Each number is 50 + 10 x the weight over its row's rms, rounded and kept within 0 to 99. Layers, rows and columns count from 0. The size before them is the row's rms in percent of the matrix's.

# layer 12 MLP gate, 512x192, rms 0.177, rows 104-128, columns 96-191
098:44 63 61 51 45 59 55 62 47 45 51 36 51 45 49 29 71 55 80 32 57 40 31 58 51 37 26 46 57 64 69 55 42 50 50 51 45 49 47 48 59 57 51 44 57 53 67 64 41 59 54 40 51 49 57 30 52 45 44 64 48 46 53 42 57 47 53 39 43 57 61 79 55 38 52 57 55 46 58 61 62 57 53 52 49 50 53 43 68 48 53 34 67 48 41 62
106:55 52 49 40 66 50 39 58 29 38 66 62 56 46 39 47 51 41 50 33 55 47 41 40 43 55 54 45 44 49 45 58 62 40 49 47 51 61 25 50 63 42 45 58 47 42 67 51 53 50 30 63 43 43 53 36 33 57 66 37 48 40 55 45 50 32 57 57 51 45 63 53 61 57 66 43 43 54 52 63 53 39 46 50 72 56 70 52 46 40 50 59 42 36 59 61
095:59 44 58 36 47 42 36 62 51 46 61 42 40 53 55 39 51 48 34 32 64 60 39 52 46 34 54 54 54 57 65 72 61 68 61 67 47 47 51 67 54 52 47 62 55 60 59 40 36 28 58 59 34 45 50 34 56 58 53 74 64 42 53 56 58 67 52 51 49 68 38 50 43 45 57 44 53 53 57 48 60 61 47 49 58 45 67 44 58 48 60 45 43 47 62 21
107:49 40 48 61 44 63 51 57 50 55 51 63 59 51 40 68 45 56 76 40 49 50 48 49 37 32 51 50 69 63 50 57 62 33 53 41 54 65 41 64 60 52 56 44 72 50 44 68 59 51 50 59 54 46 61 47 53 52 49 52 42 56 48 72 60 60 47 33 15 56 46 51 65 54 81 27 55 49 47 57 47 50 47 50 53 54 29 47 33 57 58 48 48 59 49 44
104:40 70 51 39 46 51 59 45 53 53 36 44 54 64 45 47 67 37 72 51 49 41 44 56 39 44 52 40 52 68 37 45 61 63 55 40 59 36 57 63 48 43 42 50 55 34 43 48 39 57 48 49 57 37 45 58 51 52 59 47 47 60 28 42 35 62 32 46 45 59 45 58 44 49 47 54 43 59 35 61 43 47 33 48 53 54 43 53 52 27 39 56 60 60 52 47
098:45 37 57 60 45 49 46 38 38 60 48 36 51 46 47 45 49 44 55 46 38 49 54 49 39 35 70 48 54 41 53 52 55 28 55 60 64 63 42 63 64 59 33 65 46 37 62 57 26 65 60 48 65 42 58 61 48 60 46 59 42 44 67 48 47 56 54 59 34 67 33 42 35 47 60 59 56 53 58 43 61 48 49 38 51 47 43 56 53 60 56 44 71 55 45 45
091:33 56 36 35 48 58 50 53 56 30 54 35 57 50 56 49 46 50 50 45 61 48 47 47 54 54 41 49 21 47 47 42 46 49 56 62 44 61 55 52 39 57 51 61 58 32 44 60 52 45 41 62 49 50 53 73 58 50 56 71 55 55 62 64 53 49 35 59 58 56 50 65 38 57 44 52 47 62 52 54 48 54 55 44 49 31 38 40 48 40 53 45 39 27 42 61
101:54 53 56 28 48 43 56 51 61 60 50 59 46 46 35 50 53 48 50 44 52 51 37 46 57 53 58 55 23 40 57 57 35 58 70 52 51 34 52 56 60 56 48 49 57 51 59 34 37 49 43 38 30 62 58 54 53 65 53 51 34 71 73 42 48 59 58 40 68 57 68 60 45 49 34 43 56 42 50 48 57 55 54 49 51 53 39 60 59 31 51 58 50 73 66 54
094:45 67 62 50 46 61 46 60 50 55 69 47 43 61 58 48 46 51 47 49 44 49 45 44 65 57 48 59 57 47 83 56 48 52 36 47 53 43 52 32 63 52 54 52 49 33 68 46 49 66 70 64 43 34 36 22 62 54 44 49 35 44 43 60 53 44 47 38 29 43 45 49 49 46 53 27 32 61 49 57 49 38 45 39 47 47 69 45 52 62 53 54 66 48 42 56
105:56 56 57 53 42 59 39 53 33 59 48 64 51 37 70 42 48 54 60 59 60 42 59 62 53 63 60 72 58 45 34 53 44 47 69 36 45 62 50 44 53 50 52 42 36 56 66 60 44 32 47 44 68 51 45 35 52 39 35 42 37 49 41 40 39 28 53 63 49 55 66 52 52 50 73 44 52 69 39 57 53 43 36 52 53 53 55 50 49 41 66 31 69 44 51 51
105:57 48 46 45 45 42 52 40 59 49 46 42 46 62 69 63 46 72 56 63 52 31 60 46 56 45 50 43 45 67 56 67 43 44 55 51 51 42 53 62 53 39 47 57 45 56 53 44 29 68 46 53 34 67 51 66 41 47 59 68 65 57 42 52 46 50 55 38 34 47 36 48 43 45 52 52 41 42 54 51 47 43 54 60 57 41 57 55 34 52 40 65 59 51 65 49
103:46 47 45 53 46 60 39 50 68 44 66 48 41 47 48 40 34 70 42 52 54 50 44 51 59 40 52 56 34 40 49 57 41 41 65 57 54 52 56 43 34 46 50 54 57 58 63 64 57 56 57 34 55 75 34 29 45 69 31 57 50 44 47 56 60 58 60 57 39 51 34 54 30 25 41 55 43 46 57 49 61 32 52 53 45 44 61 46 53 57 34 50 44 56 61 47
098:63 62 66 61 70 55 49 36 38 63 47 55 26 72 60 58 60 49 72 47 63 29 51 53 36 39 51 32 58 39 55 55 41 41 46 56 35 51 53 48 59 53 48 60 40 73 53 53 48 54 58 42 62 43 46 37 68 56 51 36 47 50 29 62 66 41 56 41 54 57 27 58 50 46 56 43 54 62 53 56 53 49 66 60 57 37 51 61 61 58 54 39 60 44 58 50
092:65 59 52 51 51 44 49 63 75 68 52 42 51 41 59 54 57 50 57 33 53 49 65 46 72 59 66 43 50 53 45 45 45 49 46 40 55 45 56 41 46 48 41 46 34 41 61 56 34 31 55 42 48 57 63 42 55 50 29 57 58 52 35 49 54 59 64 55 46 51 49 42 49 58 30 42 51 49 63 34 57 53 44 43 42 55 50 42 57 54 52 34 54 46 44 46
097:39 37 38 38 48 42 43 47 51 35 57 63 39 25 31 51 62 71 53 49 46 77 30 49 32 47 36 54 53 53 50 43 53 31 56 56 62 55 57 52 39 52 50 43 66 44 47 54 50 62 42 28 50 59 53 57 43 53 34 45 56 52 52 53 45 52 52 40 27 55 46 64 51 47 59 39 42 37 69 30 45 48 81 45 50 53 54 47 50 53 44 68 47 66 49 34
098:52 45 36 70 65 49 45 62 35 66 43 43 33 37 57 44 74 54 61 60 61 40 57 51 73 48 54 28 36 35 47 29 49 70 72 40 47 45 52 53 55 50 35 42 40 60 44 49 51 56 49 36 41 37 47 67 47 32 40 46 55 61 50 55 53 61 35 31 52 46 52 57 50 46 33 38 42 53 46 45 41 60 44 39 53 42 51 38 65 50 51 43 40 41 58 53
100:45 50 51 40 63 70 59 33 50 58 41 59 50 52 37 44 50 52 50 44 32 52 59 71 48 60 55 45 60 72 50 69 46 41 53 42 57 49 40 55 39 41 50 39 57 66 39 27 65 32 62 35 39 39 28 65 53 52 50 56 59 51 56 44 50 48 40 35 58 33 53 52 48 55 53 64 58 48 51 60 50 44 37 56 31 39 59 46 72 56 59 54 49 47 60 50
099:46 58 37 40 66 67 27 46 57 43 44 38 56 63 43 63 66 45 55 45 50 58 56 36 46 54 39 52 51 53 46 56 56 47 43 41 45 68 65 50 29 50 68 57 56 35 34 64 46 51 47 37 66 57 54 44 56 54 50 41 49 56 46 36 36 48 46 72 42 29 37 62 53 66 57 55 49 49 66 42 43 47 46 51 42 50 51 40 46 48 75 42 52 36 61 59
095:55 33 63 45 39 48 57 46 40 60 52 51 34 46 68 41 65 45 50 39 41 38 50 53 47 34 46 43 34 51 42 46 55 56 44 46 44 56 43 62 47 30 67 61 39 35 24 36 48 60 38 42 36 57 53 57 54 45 59 44 62 55 73 46 47 51 34 33 49 59 50 79 50 33 45 70 33 26 47 44 59 42 41 45 45 48 39 47 57 45 42 29 58 51 42 48
099:59 47 65 53 61 53 36 60 69 60 42 38 50 67 58 41 41 60 40 58 69 44 39 61 63 71 57 52 61 52 57 63 52 65 49 44 37 50 51 29 54 46 34 40 58 47 63 57 44 59 50 48 41 47 51 42 39 51 33 48 51 48 48 40 60 50 71 41 55 50 69 56 46 48 41 33 59 44 62 37 49 64 58 59 42 74 43 47 28 64 49 38 46 38 51 47
097:55 56 70 74 53 53 59 55 46 32 51 33 55 52 50 39 48 33 46 54 41 36 50 51 44 45 43 64 52 29 48 47 46 45 53 48 37 46 38 57 47 52 59 54 43 56 55 46 48 44 60 46 37 57 40 55 28 43 29 42 36 66 44 54 48 68 66 53 45 50 35 41 38 38 51 46 41 39 64 42 63 60 33 48 55 32 67 36 39 43 62 49 80 68 47 49
095:50 45 34 49 38 47 32 63 47 59 39 45 32 60 35 50 48 42 63 49 55 42 59 53 47 58 51 45 37 35 52 36 36 34 48 60 63 66 63 51 46 58 61 61 58 47 42 38 58 57 50 50 42 62 52 43 65 71 77 48 39 63 54 58 57 41 55 45 43 28 27 45 55 40 48 28 35 47 60 39 57 44 60 53 44 68 55 42 56 53 54 53 61 52 48 52
104:36 49 47 65 51 72 35 49 52 45 56 44 64 37 50 60 45 44 42 54 35 51 54 40 42 58 41 60 38 56 59 47 56 62 67 47 48 63 68 50 44 41 53 71 48 63 36 57 43 59 54 45 44 55 50 51 59 39 55 38 50 48 56 40 44 61 38 47 77 49 52 47 33 45 46 56 37 36 62 44 54 61 71 45 29 47 52 47 45 60 48 45 61 65 32 50
107:40 45 28 50 37 59 63 47 44 40 60 65 65 41 42 60 45 36 45 68 43 40 57 50 57 52 49 57 47 51 61 50 48 56 61 35 50 52 45 46 50 43 64 51 45 57 48 47 44 39 58 51 56 40 37 32 61 35 33 40 61 43 43 48 55 35 49 34 60 53 34 40 44 47 36 43 42 60 54 54 51 41 47 64 47 28 57 49 31 62 36 50 55 60 60 54
108:61 64 35 30 44 55 58 43 65 52 39 46 67 58 42 66 46 63 39 51 48 39 61 45 62 55 48 51 46 62 46 58 51 47 48 33 43 48 65 47 57 54 59 55 48 64 53 34 49 43 35 54 57 64 58 36 37 55 53 63 47 53 56 44 39 45 42 47 61 42 39 33 73 25 31 32 60 31 40 49 49 37 47 38 36 26 58 47 69 34 67 56 71 52 40 54
# layer 12 MLP up, 512x192, rms 0.189, rows 104-127, columns 96-191
100:39 36 24 49 61 58 48 40 46 59 38 52 39 57 53 32 37 41 56 53 37 48 55 55 43 51 55 61 75 57 51 60 69 48 54 62 57 46 60 42 48 29 45 63 54 42 44 45 47 60 47 57 66 42 32 57 57 69 64 57 48 47 34 52 49 59 39 48 60 56 56 41 41 47 47 36 49 49 56 36 48 50 66 68 53 49 41 51 37 38 58 54 44 52 61 74
107:51 63 45 56 40 44 48 43 64 53 63 45 52 69 39 45 45 65 62 41 66 54 38 43 46 47 41 45 44 39 58 65 39 56 61 42 59 50 38 49 66 57 54 60 63 55 53 47 62 40 43 43 45 64 58 23 63 43 66 38 56 50 54 36 60 42 59 68 45 48 68 34 60 57 39 59 61 60 50 43 51 54 47 69 42 39 59 53 63 57 42 53 52 63 53 58
094:65 44 46 42 64 44 42 50 48 52 54 45 53 44 42 47 49 68 35 39 53 52 66 50 50 33 53 46 35 58 45 51 45 53 58 38 60 57 40 74 70 35 44 49 52 53 34 49 59 29 50 35 43 50 67 44 38 46 42 64 54 40 44 47 46 64 52 65 65 42 60 61 43 44 43 52 53 46 59 34 42 66 53 40 51 42 51 42 45 33 62 48 64 41 55 42
105:58 42 50 52 58 45 45 60 54 50 52 48 48 49 42 45 57 55 52 41 46 51 54 52 32 54 42 43 49 61 46 56 37 40 47 45 65 49 36 65 49 47 46 45 65 47 43 40 49 46 51 43 52 59 51 33 55 49 44 49 43 33 39 46 53 33 40 61 62 61 62 51 50 46 66 42 33 42 79 41 40 50 39 56 38 41 45 68 41 65 32 50 61 57 48 47
104:36 41 40 39 53 53 40 49 37 66 67 40 26 61 54 68 50 52 35 63 55 56 62 35 48 55 62 46 38 61 69 29 52 59 49 36 33 59 49 55 44 58 81 47 38 62 45 49 66 41 44 48 46 43 71 38 55 57 44 58 50 38 50 45 47 65 62 57 53 56 52 45 47 54 52 52 68 48 42 30 56 44 60 46 38 33 48 50 33 50 50 31 54 61 40 44
103:44 48 46 46 56 39 55 52 45 62 50 51 72 29 51 42 28 37 35 59 45 48 62 57 42 43 72 56 51 41 57 49 42 46 53 60 48 47 59 61 47 54 50 48 51 76 46 52 37 34 44 58 40 46 54 51 56 66 51 43 41 63 46 43 64 68 63 68 32 50 67 66 37 58 47 44 46 47 58 52 38 53 22 62 63 59 63 52 51 46 48 66 62 67 29 47
090:39 45 61 58 40 53 55 29 59 52 53 55 51 64 52 53 50 49 46 68 54 49 37 49 61 35 43 60 53 45 45 56 41 55 36 49 27 52 60 43 33 45 52 57 58 51 59 31 47 60 36 54 48 42 33 46 50 69 66 57 56 41 52 50 56 72 40 58 46 49 54 66 75 42 32 48 41 51 43 66 51 56 48 40 45 53 54 27 35 55 56 58 46 43 55 45
105:64 27 60 39 52 42 55 65 58 37 45 66 65 64 57 57 68 36 49 45 50 43 54 52 71 51 42 45 37 32 39 56 62 52 67 60 52 44 35 46 46 59 50 57 58 34 57 62 41 43 44 45 60 63 63 39 53 53 54 48 37 42 48 44 31 57 56 54 52 61 51 56 55 60 33 34 38 34 43 58 59 43 39 42 37 53 32 45 40 59 56 46 47 67 60 57
097:55 74 21 37 27 53 48 55 51 50 46 41 45 61 50 43 50 58 46 44 51 33 45 58 31 54 49 41 54 56 50 39 57 46 56 57 53 50 37 50 38 49 37 54 47 48 38 59 48 44 42 59 71 55 45 56 53 65 59 42 44 32 62 57 44 70 57 41 36 59 50 49 54 54 53 40 58 43 51 71 36 50 53 49 66 46 41 43 48 52 40 32 40 46 63 44
101:53 53 63 47 63 53 49 56 58 58 52 54 56 36 52 56 42 41 51 54 55 47 29 70 48 63 37 44 33 58 50 56 36 47 52 59 58 54 51 57 65 44 57 51 43 52 34 51 48 54 52 43 58 32 57 58 43 29 72 52 58 57 46 47 43 47 57 52 50 66 77 49 46 49 33 49 43 48 40 63 48 27 44 50 45 60 51 39 42 45 64 53 54 55 67 38
107:45 55 39 57 63 43 58 50 25 38 37 60 72 41 37 47 58 34 47 41 55 52 49 54 42 50 70 51 76 39 52 42 39 47 33 62 54 53 50 42 25 43 45 35 34 28 41 69 58 44 30 45 55 47 75 50 53 45 49 47 38 56 55 55 46 34 41 51 45 43 45 40 52 43 51 51 43 68 58 35 48 48 49 58 64 60 55 48 54 40 50 59 42 50 49 54
101:50 46 47 32 49 65 63 50 57 65 46 46 33 41 57 66 63 63 41 56 62 51 37 46 55 37 52 63 48 35 63 37 45 61 59 46 59 31 50 41 48 45 48 47 49 52 51 53 56 41 51 53 27 55 51 31 57 61 41 66 35 60 51 41 68 49 72 42 50 61 51 65 47 45 62 54 46 49 51 48 58 51 38 50 52 44 50 46 29 48 40 58 52 48 57 47
098:29 53 49 67 56 64 44 40 34 50 67 41 49 32 42 74 51 54 53 47 64 50 59 54 65 52 49 35 57 47 56 48 35 45 36 63 53 40 40 57 51 58 35 42 52 46 57 46 61 54 44 42 51 60 51 53 38 69 33 69 42 52 60 53 47 65 57 54 48 55 38 62 58 65 51 42 40 47 50 69 49 47 41 40 64 51 68 54 52 51 48 59 58 40 61 61
097:54 62 43 48 35 48 40 25 49 60 54 34 41 43 46 53 46 49 60 53 54 50 37 58 51 66 55 48 39 51 49 44 53 50 53 48 43 63 52 45 61 51 47 56 68 42 19 44 52 52 55 48 57 34 41 46 42 63 63 44 43 60 51 47 39 55 28 41 46 50 46 37 41 37 31 44 71 46 45 47 69 53 52 61 46 40 62 37 59 38 49 58 47 72 55 56
099:49 49 53 37 62 68 28 56 53 32 47 50 55 44 43 60 60 45 69 41 69 44 55 30 47 53 58 47 60 48 58 43 40 41 36 33 34 30 52 74 47 55 55 55 56 62 55 53 49 43 59 53 45 32 80 51 50 54 51 37 53 59 38 48 52 76 43 23 62 62 47 49 49 44 51 50 59 48 42 66 42 56 44 59 49 48 32 47 46 57 40 70 36 47 45 55
104:57 50 46 45 50 38 52 61 40 45 46 71 46 37 40 41 52 49 72 56 37 48 61 47 51 70 48 40 34 44 51 51 60 47 51 51 37 34 44 31 54 38 30 48 67 51 29 58 34 41 54 49 44 41 36 34 47 51 41 58 40 57 28 52 42 61 67 47 44 44 48 39 64 42 53 36 53 56 61 28 41 64 57 62 58 58 69 46 57 60 37 42 46 43 55 37
091:60 40 50 57 65 33 51 35 53 65 56 55 47 58 63 46 59 54 42 61 73 31 57 49 49 54 20 40 56 48 38 53 71 52 43 74 40 49 61 49 41 58 71 59 51 45 52 51 49 52 35 46 61 72 42 47 67 53 44 49 34 53 55 49 45 59 64 59 48 46 54 64 61 57 40 59 39 63 64 56 54 41 59 52 70 44 42 35 48 47 50 58 53 51 38 35
098:59 65 41 63 55 53 59 74 49 32 71 56 50 47 35 73 51 57 58 61 79 50 53 36 38 38 74 56 52 49 60 42 46 50 51 54 51 48 68 59 64 57 53 47 44 59 41 49 39 37 63 51 45 45 28 40 70 43 65 53 35 44 37 52 56 39 46 46 57 56 55 46 67 66 60 47 27 51 43 45 67 44 50 36 59 46 40 62 48 52 39 60 43 52 60 63
096:44 50 51 39 44 54 43 50 57 61 49 36 58 39 45 61 32 53 35 51 47 55 59 62 50 37 34 70 60 55 49 59 47 40 34 53 50 50 60 54 40 60 38 42 34 39 51 62 46 46 54 62 46 59 44 63 49 53 58 67 56 40 49 28 56 49 42 68 54 56 46 48 32 52 73 49 37 42 37 50 69 47 59 18 45 47 51 56 40 48 56 64 70 49 52 41
100:62 51 40 37 60 53 43 56 63 51 47 35 56 43 50 57 44 52 56 34 48 29 57 54 41 44 69 44 54 34 56 48 52 47 44 27 46 65 62 56 57 57 58 40 45 47 47 26 66 46 42 52 60 56 52 40 62 51 51 33 53 35 53 51 30 57 50 40 56 54 48 37 42 54 56 38 50 50 54 49 38 66 66 55 27 61 41 37 42 64 38 49 50 41 62 57
091:60 49 64 45 64 43 57 31 50 61 62 51 67 63 64 51 48 31 35 62 57 48 59 51 54 64 46 45 55 56 49 42 41 51 56 68 53 50 56 60 52 45 50 50 43 54 46 32 50 52 42 43 64 48 38 47 38 59 61 49 60 61 47 43 62 52 44 45 54 67 36 52 62 47 36 47 47 34 51 34 77 42 31 55 46 38 56 38 57 46 58 41 64 62 41 35
103:56 36 40 37 33 60 48 52 36 39 48 52 57 64 36 46 38 69 35 65 56 69 52 60 37 64 48 25 52 50 49 68 39 44 56 67 65 43 43 48 50 62 53 41 56 57 46 42 40 63 56 34 52 48 27 62 62 51 59 47 61 55 44 54 51 62 64 58 36 61 41 54 38 49 47 49 57 56 41 36 42 42 47 46 48 64 66 60 30 58 67 49 47 51 60 57
103:35 45 57 53 45 48 37 40 44 51 53 67 52 45 47 66 59 43 63 49 27 39 54 40 56 38 45 50 63 52 62 36 35 60 51 61 33 59 56 45 64 48 44 54 37 51 54 58 76 55 51 41 61 58 62 58 55 43 59 36 48 44 53 59 45 58 63 47 50 61 51 62 55 59 49 51 65 40 64 62 60 38 44 37 51 62 55 55 57 51 36 37 56 45 74 40
105:51 39 43 52 53 58 36 55 48 52 50 48 44 33 52 35 59 43 58 51 79 45 62 63 48 55 62 53 47 47 40 47 35 53 65 42 40 55 58 52 47 61 54 39 47 70 68 40 46 51 45 40 50 36 58 45 67 61 31 45 57 58 52 51 45 41 54 64 52 44 50 60 57 48 58 59 57 51 50 50 56 44 49 43 53 57 35 51 42 56 71 48 58 61 43 39
# layer 12 MLP down (transposed), 512x192, rms 0.11, rows 104-127, columns 96-191
102:49 43 54 60 43 71 56 58 61 43 33 35 44 63 58 32 47 51 58 41 51 39 52 52 51 57 70 65 52 59 43 53 47 39 48 52 36 53 49 33 46 66 40 68 58 50 51 60 71 53 29 46 27 55 47 56 55 63 68 58 50 62 42 62 58 60 46 46 50 42 57 48 42 55 51 54 44 48 52 63 33 68 51 43 45 45 47 46 42 59 36 52 51 58 60 45
101:30 58 59 45 40 45 47 45 54 50 55 38 44 51 45 60 55 60 58 48 51 44 52 34 47 36 42 54 62 55 55 66 53 49 46 61 57 68 54 45 37 60 50 55 63 62 49 52 53 27 62 54 36 55 65 41 56 58 53 48 60 63 55 63 41 62 66 41 35 62 64 42 60 54 44 53 47 46 52 32 73 68 48 43 65 48 55 44 57 50 48 55 43 54 62 62
090:53 49 37 51 64 58 66 37 45 70 48 26 46 51 42 64 48 63 57 47 46 21 41 44 47 54 47 48 58 56 64 35 63 65 56 60 55 47 42 58 64 38 47 35 47 38 49 57 50 57 45 48 54 40 36 43 44 46 66 27 47 39 64 48 55 66 42 72 54 46 66 54 60 37 62 51 49 46 50 54 58 46 60 50 40 25 57 39 60 45 53 32 69 40 68 51
106:58 61 48 51 58 48 38 52 48 49 49 68 24 56 57 35 47 59 55 35 52 55 45 30 33 61 53 43 59 53 55 43 43 43 44 45 40 50 58 43 47 48 52 48 44 41 51 56 36 36 45 44 35 63 40 58 58 41 52 45 35 44 44 59 43 47 43 61 57 64 54 54 48 53 50 43 43 29 62 43 49 59 51 54 52 55 46 41 54 57 44 71 50 43 70 44
105:45 39 41 48 32 54 40 63 49 42 63 50 50 34 47 48 52 54 49 47 44 55 49 50 36 59 54 56 50 47 50 51 44 57 50 36 41 57 50 48 65 35 67 62 39 53 58 47 41 69 56 41 60 58 48 26 37 52 67 49 61 31 52 76 51 46 39 50 50 55 59 66 49 32 57 36 48 28 48 45 56 36 55 48 59 47 57 51 50 34 54 61 71 32 41 38
102:35 54 55 57 61 34 55 41 51 50 58 42 52 58 55 47 51 42 47 57 41 47 29 50 61 36 32 56 63 54 53 44 39 66 28 36 45 61 48 44 36 42 46 64 53 64 49 62 62 51 53 47 42 54 35 50 49 55 42 43 53 49 50 40 61 34 51 40 69 58 48 49 52 58 49 56 44 47 32 19 59 56 50 48 57 57 49 55 56 47 50 41 26 59 43 56
093:65 61 57 46 45 44 44 63 66 47 57 60 61 32 31 52 67 44 54 33 57 61 48 45 49 62 61 61 41 54 42 47 57 48 51 48 66 52 39 62 64 55 55 72 44 57 45 59 45 65 51 36 36 39 56 20 50 42 66 36 45 47 57 50 40 43 45 36 61 47 52 50 54 74 46 34 48 36 55 51 47 52 54 64 46 62 40 70 56 46 50 64 44 49 55 65
105:39 71 50 48 66 45 54 58 50 61 44 46 59 63 41 45 43 56 48 60 70 44 60 46 54 34 67 57 43 54 58 59 38 35 66 46 38 45 71 47 49 57 62 38 48 36 49 39 60 34 36 51 55 33 42 46 42 39 57 47 49 35 40 51 48 50 47 66 41 49 65 40 46 54 46 53 53 52 52 52 54 55 47 50 56 48 49 56 63 53 44 54 32 54 52 45
098:63 53 45 57 48 45 54 43 53 64 41 51 49 51 60 52 47 33 59 50 44 51 51 58 39 64 69 47 44 47 36 57 48 48 42 53 41 37 53 61 46 38 59 61 58 59 39 43 41 62 56 53 44 47 52 67 62 62 54 50 57 58 38 58 59 61 57 67 53 44 54 58 50 57 53 44 65 40 34 44 49 45 48 61 52 37 29 60 38 50 36 47 49 57 46 42
100:41 53 25 44 53 49 57 55 57 51 48 67 55 45 51 48 43 39 55 52 50 46 48 57 47 44 59 67 42 35 60 45 60 61 39 46 55 51 62 51 48 55 42 38 50 46 20 57 47 52 52 44 42 55 43 54 51 47 49 36 33 57 37 37 49 36 62 65 37 65 40 57 67 50 48 44 61 47 56 53 44 32 48 68 74 71 70 29 56 47 51 63 53 45 52 36
102:42 47 51 35 54 47 42 35 60 45 41 37 29 73 52 55 72 32 66 58 49 37 50 54 46 53 44 35 58 50 46 41 47 60 46 56 41 54 55 43 35 34 55 48 53 54 42 48 46 60 50 43 23 39 37 47 56 48 56 37 35 49 56 44 47 38 49 59 54 58 40 34 70 59 47 47 50 57 86 45 46 54 58 41 41 50 50 38 44 50 49 75 55 54 57 49
106:35 39 48 40 47 50 36 50 50 39 48 46 36 37 52 48 58 57 30 72 39 55 38 59 56 38 49 44 42 39 51 31 43 53 40 48 58 75 46 43 28 55 48 53 48 52 54 55 58 43 48 39 51 34 53 65 47 44 52 65 43 72 73 61 48 60 33 48 40 51 63 49 46 64 53 48 55 49 50 27 30 49 50 53 58 59 43 43 50 51 45 64 54 49 44 48
092:63 50 56 39 45 49 28 76 60 53 31 58 35 45 68 35 59 50 62 50 43 49 29 44 61 31 56 39 34 34 45 58 49 40 62 44 43 38 60 43 51 62 42 65 63 37 39 51 51 61 44 51 42 48 56 57 44 27 47 54 50 49 41 42 58 74 66 34 51 53 46 47 43 52 51 64 54 56 52 36 45 35 73 73 64 48 70 39 61 42 39 42 48 42 46 52
094:57 45 62 57 76 41 56 59 50 41 54 77 40 44 53 53 48 42 55 49 37 45 40 41 48 31 47 34 48 38 61 37 66 36 58 53 55 36 44 53 54 73 31 56 64 60 58 47 39 40 48 41 44 58 56 07 64 51 39 58 58 32 56 43 50 47 66 52 57 34 51 71 44 40 55 50 53 54 50 50 54 45 62 45 36 57 52 56 63 38 36 52 53 49 50 42
096:43 59 52 42 54 53 52 45 43 41 49 49 58 55 55 52 32 40 53 56 35 44 43 54 34 49 42 60 27 51 62 50 54 39 47 64 43 50 52 57 51 40 44 38 45 62 51 52 47 63 36 51 55 40 47 14 54 33 60 51 63 74 41 53 58 50 50 61 53 36 40 60 65 57 69 46 44 54 56 44 63 60 56 37 46 71 51 41 62 52 39 60 51 41 70 44
096:70 54 45 40 48 48 57 35 47 45 39 63 64 58 44 67 62 49 42 46 58 49 48 55 39 47 61 39 58 57 58 48 52 44 60 67 55 53 25 67 50 65 55 48 43 65 53 55 54 57 45 66 64 40 46 58 61 56 46 34 51 60 60 54 54 29 54 50 48 52 55 35 57 38 36 61 55 41 39 47 57 51 51 42 48 52 63 58 35 38 77 56 55 48 56 65
087:57 31 42 45 49 61 50 65 56 34 56 55 50 43 58 46 47 45 71 65 53 56 43 35 48 53 55 52 45 39 44 48 44 63 54 47 46 42 54 55 43 52 52 50 31 85 52 66 38 67 43 55 68 25 57 58 47 37 54 44 39 59 47 56 39 57 56 67 47 52 52 56 32 60 46 42 56 50 57 61 23 38 47 53 47 53 44 51 76 61 53 51 54 31 60 54
097:48 55 47 52 61 45 51 38 42 44 65 61 42 25 37 56 65 66 55 55 41 50 38 52 54 44 48 54 52 40 54 69 67 39 44 61 39 44 43 54 57 35 50 62 68 49 56 54 41 51 59 37 50 49 47 64 46 34 51 52 52 63 41 48 52 54 22 58 53 43 40 53 49 57 60 41 45 39 51 38 42 28 48 52 58 36 53 52 60 52 58 68 33 53 55 41
098:64 53 59 46 45 68 53 52 50 65 47 64 47 41 43 40 60 34 40 65 56 54 59 56 51 27 54 45 51 60 55 49 50 50 55 51 42 34 68 38 55 60 64 23 32 49 47 33 40 64 56 59 61 41 43 73 62 42 41 39 49 41 49 42 66 35 57 46 46 45 47 58 47 35 52 62 47 43 56 49 57 57 46 56 53 63 66 44 68 45 69 62 54 62 37 55
097:49 55 73 67 44 49 50 49 41 38 30 35 46 48 65 44 64 41 51 47 60 77 50 48 55 57 41 36 56 41 44 39 40 51 57 50 55 61 47 59 64 47 51 52 57 34 41 53 48 50 52 65 47 51 57 34 48 55 50 58 57 50 50 44 61 68 51 48 29 49 74 31 55 51 50 47 55 51 45 60 38 56 61 40 46 47 50 55 34 58 38 36 73 57 37 50
095:65 55 55 49 59 56 29 59 59 55 56 51 44 56 55 57 53 58 35 60 23 29 51 44 58 40 62 44 52 50 39 55 35 38 33 52 60 41 60 44 48 60 33 60 66 39 51 56 46 45 52 62 61 49 40 46 46 54 57 61 53 42 50 48 51 58 61 53 56 57 66 29 60 39 55 55 40 48 45 59 51 72 53 37 53 78 45 43 40 68 35 50 38 68 64 55
105:71 46 47 32 47 52 41 60 39 44 58 56 48 52 45 86 47 54 47 43 52 54 43 64 56 46 52 52 49 45 53 52 46 57 47 22 57 54 37 55 44 40 36 41 19 61 50 32 53 42 42 45 45 41 52 58 45 56 52 53 56 53 51 60 70 57 39 56 31 55 33 54 44 37 51 27 50 41 50 46 51 42 56 33 65 40 47 51 71 48 54 40 63 35 60 41
092:52 64 54 37 31 43 64 43 52 51 59 50 52 57 45 30 41 54 55 39 57 32 63 71 50 34 44 50 43 52 49 45 45 37 50 48 59 64 22 47 47 32 42 43 45 24 45 60 45 49 30 35 48 48 54 61 42 54 35 53 41 51 50 53 44 34 44 63 51 37 69 57 39 44 55 46 44 61 44 44 33 36 50 50 27 54 55 40 63 50 46 40 59 51 51 59
103:44 48 46 42 51 50 43 59 36 49 56 41 64 56 49 76 48 75 41 41 54 50 52 39 48 54 63 69 53 44 29 51 51 51 40 51 41 63 58 69 58 56 43 58 43 71 28 36 63 35 47 48 50 51 70 23 54 57 48 62 68 62 54 57 66 49 36 64 41 51 54 32 50 65 58 51 49 45 68 52 61 54 47 41 61 39 53 57 46 43 36 63 36 46 75 54